Weights of a small transformer language model.
Size: 10 layers, width 64, vocabulary 8192, 3.74M parameters.
Architecture: RMSNorm before each block, local attention windows, value embeddings, a smear gate.
Each number is 128 + 32 x the weight over the matrix's rms, rounded and kept within 0 to 255. Layers, rows and columns count from 0. Numbers have three digits each.

# layer 7 MLP down, 64x256, rms 0.297, rows 0-42, columns 64-127
140105105123128144100193095119099172161154193138141176162108156162152087215133131088099177103142226140115068195078120119120151141167150090089097131215143153183101146121128091117166128093169090
097137158076178122135116126133098136141149165178125155157203189141133110106156158163204144160129086146158101116094110153102095122122139128101158102084123120148090089107093135078128134146145159
110072179158137128167110081148146068085112139041134085131115073123099119094118159177097118144167117165117212141157139162242099088165125186171107151080117114146178142137059113120129104063100132
043155126203097104125140189142134122084138122071138132119099067128135078107087131080100134164118121130196091083155097117139112097139079212075181088143086099126148134198141102211131117064122125
198095104095103098180187125048136126143108122124085083098151135105183128118125090100068134154081169158130183156148092111051105088138131129133129164106085077175137103202178109090184114174173154
128152228125096177105135105107096108163120122073173153126166159179111138160201149114168138170125148125122156125105155155142110114169193106127104195134120120105121165120066107089099117195142118
120146136093147139168112143127136111112108154036161080098093091087076162131129132091115079161146148155104113124206079081086128080098129110115146139106146131110106107121119159119129162139107185
161120114134097136133148168148130091071152138169114082109124130132171161109080131102111126140094121125140132145151084067106154173125137134112118141134152122108125124171146125038167110140167181
137122108153136159080163089137124149171102168144157105130153099172106138108139116112104092106137113146111126063159153143173128140119077095143101117161145135144142142084139150058153134111090101
138129114229111188136179089152170152141128190121095190118092110146054112178135127111093105158134166145197213142132194167125171086180101062140090094191086170178183115102116148123140170109129109
132094122129145135169167145119126119123122151141181050073145123140075171061149120192110103134158155170118131123185118181109151114123060170116126177169081087120092120088144142134114146143100185
179142135149096137120133136107129115063104145049146111166136151142098133083167140130126156069104112124126175193086163143125117108164125164103128077106121159119168149073071116131079140175135099
151140158105179133129129128125102127127118149183160135131116122097062142101154081105117158101169171138117081116143132145172152155114041088035163098122165153130137139035127176111080113171086134
160124247128126112153194091137086166193105167102141127128121108137165127133176125116101157114146201129145126131089118131087123118156087080133118115124102119166112160056168153160102202141146119
168082107086121148138085000100089148165074169213121140104184096115098171081160131102190159112139116121077140131134133111151096121102169127117082192081146091181104073174158100052155130175133140
184127186084118123112086147113162129124138116093105136098134172121161143185137132137157163142162131133124111138123112131094124171126147068092160165100166116116122186142160135189082163174179114
115132117081174112137093152135146156171105150153142179115117106176106089124123119085177116142128147122127142108194127087118155184141119111162108114165114123157116125105123113093162106166091186
068152148082131186115066127137064125162159086123126059180066115163151122111068116111131158099152098159102095066092173093178111142172078103110122062157103127156133133120084143148109136164122109
099125158172163125083122191112089153120108070122143133132159169178066134083092125121138109146118164188115111110168124130148106118130110122126128108113103155130110113106130129126129115169149159
077120132072032164131152204172087185121124148057091055124137157126144140158197103175026154096096129105164199131157143163177149094209060119149084138176078160125158136163125178188160139088196109
128137128103127160156096150091145133183108183149131089128084116123175162170129132045130112175161120127099087146128113147092133100127070144126144145079083118170148105157149091146136121118129133
127116097114150109141177120181129165117077188130149144175131191154125139141124145131111158130131153179130185191165156181124176188136215116109166109086141123104116173164119130096136133107148118
112064098165133169139097087092082120118164156071120150142176070098194116132215131106175163125109168120088133173085136073167188100111069097108124066115077075124123165168092117135098112104132166
115086130069086088099096168122128126083161053107169000131098141111100120134065131131113167137081075156095095146109096129094135162074113121137130177119109125109108107132129153129128164098149105
109116103155138176179164148134125128110134110153080127138094171119129173101096125150086088097189110106139134157152149127126142144137125131111124134126172145110132147156097079139120155121125125
099130125117154150158163127115113161099096125067111155175135120148097149155127140110160105168164119135162126195155094126116077125113127100100133197120162092094074099183166174135161091137110169
146155162173173121126129092122168137138109133168203073141054146174195102131116120108083157093194157185149100122104172132124114118114061148176095182140094161135082166068109110141121134114170095
100103123217137118108101139139148081110137060068153129179167116145100143148059085085136138092161146148106122116163124151163112183148154124115115076120130100073114064076085055126108178094110097
145125099227165192159104089127137076091142147210175151121060094059150140125105103117134089111174111102109178102116126138091134129107151107089081106131119117107116110180084154138100165060130114
142152122164163110126140130145128091063133114128096114109122118112182174077124117098122103085181135137138188111196091127113106069099053112155153180088056158178139159182081148151162104156093174
090095161084107068117106169127115144095102133112117160126153167131108147154085127196151080159121063122095108044063090143109163132098145147095141126111113094113143065095089137138085146126165143
138110104100157132136159105172082161159123130208101115133156156141143142128178067147144100125167141169099129182162125145131135139153170116154135067118146129203131189132126139145133128135221122
151159175114112113102168115094072091138131132161111143140122095100119173078116102151137145172075176076158073141069115119109184105093126143142104147094141103170182109093169107153091095070106157
145125195132127145086150128111136125126149213143171131082139134085104109141165093117222087191125133092142125177076131132077112103059138129127122100103172117136076124117155129103138112122105166
139155084159096185143101198202095142100141134098146117104061143156135138122140176141129169063097115125109180096113147167158165102159103120138075102162106113100131133143128114153165145109103074
085135121128092092133145157182117155128122058154148055143173125162101107130150135135099134134131142084139133111160155127132181133089084143119164171126111202151121133106191129104106248149161083
188167127087111136117172222120077160133121161179096131116199186125096117143114129170117111118153135139196092119147136121166130107150126174169100155139171138128145153174137113162083138086169130
102119102153090114118103109118107129139166098152069122091115141141114121148114135132093143120150143147165104112129146184109162094156095140117104143171112116108199155130151102157139136121134126
170094134088144164180131184084182134115103098151114130120140112101136099087166100083091107121113153128124131159148167102112158091088130057095106135098123102155114133105131137127096109178082169
114146113197135126103112141166143134143138179126115068126098176176149113084094196129126102080172130169150060102238180106123142157166068172124185154125128161162141149130130137169145139141121134
107167154124099101148135109125100147194116101143144174126163107185116153071118136169104127097128115120140045090183116149157128122148156119157132166147116078133168127083163139139090130097128080
101150197107116152125119125128077090102105113092131166131148088134168157131102140115134107158118072157126138078137131134165132109160117187115111157146171099107138109080108134124185066117144142
136139112109071145088060142142112099110143109180138144155119108113121117105097130144159099105110067081155084072093141182149072142113108079175092184110097087112126130114160145153138138147139124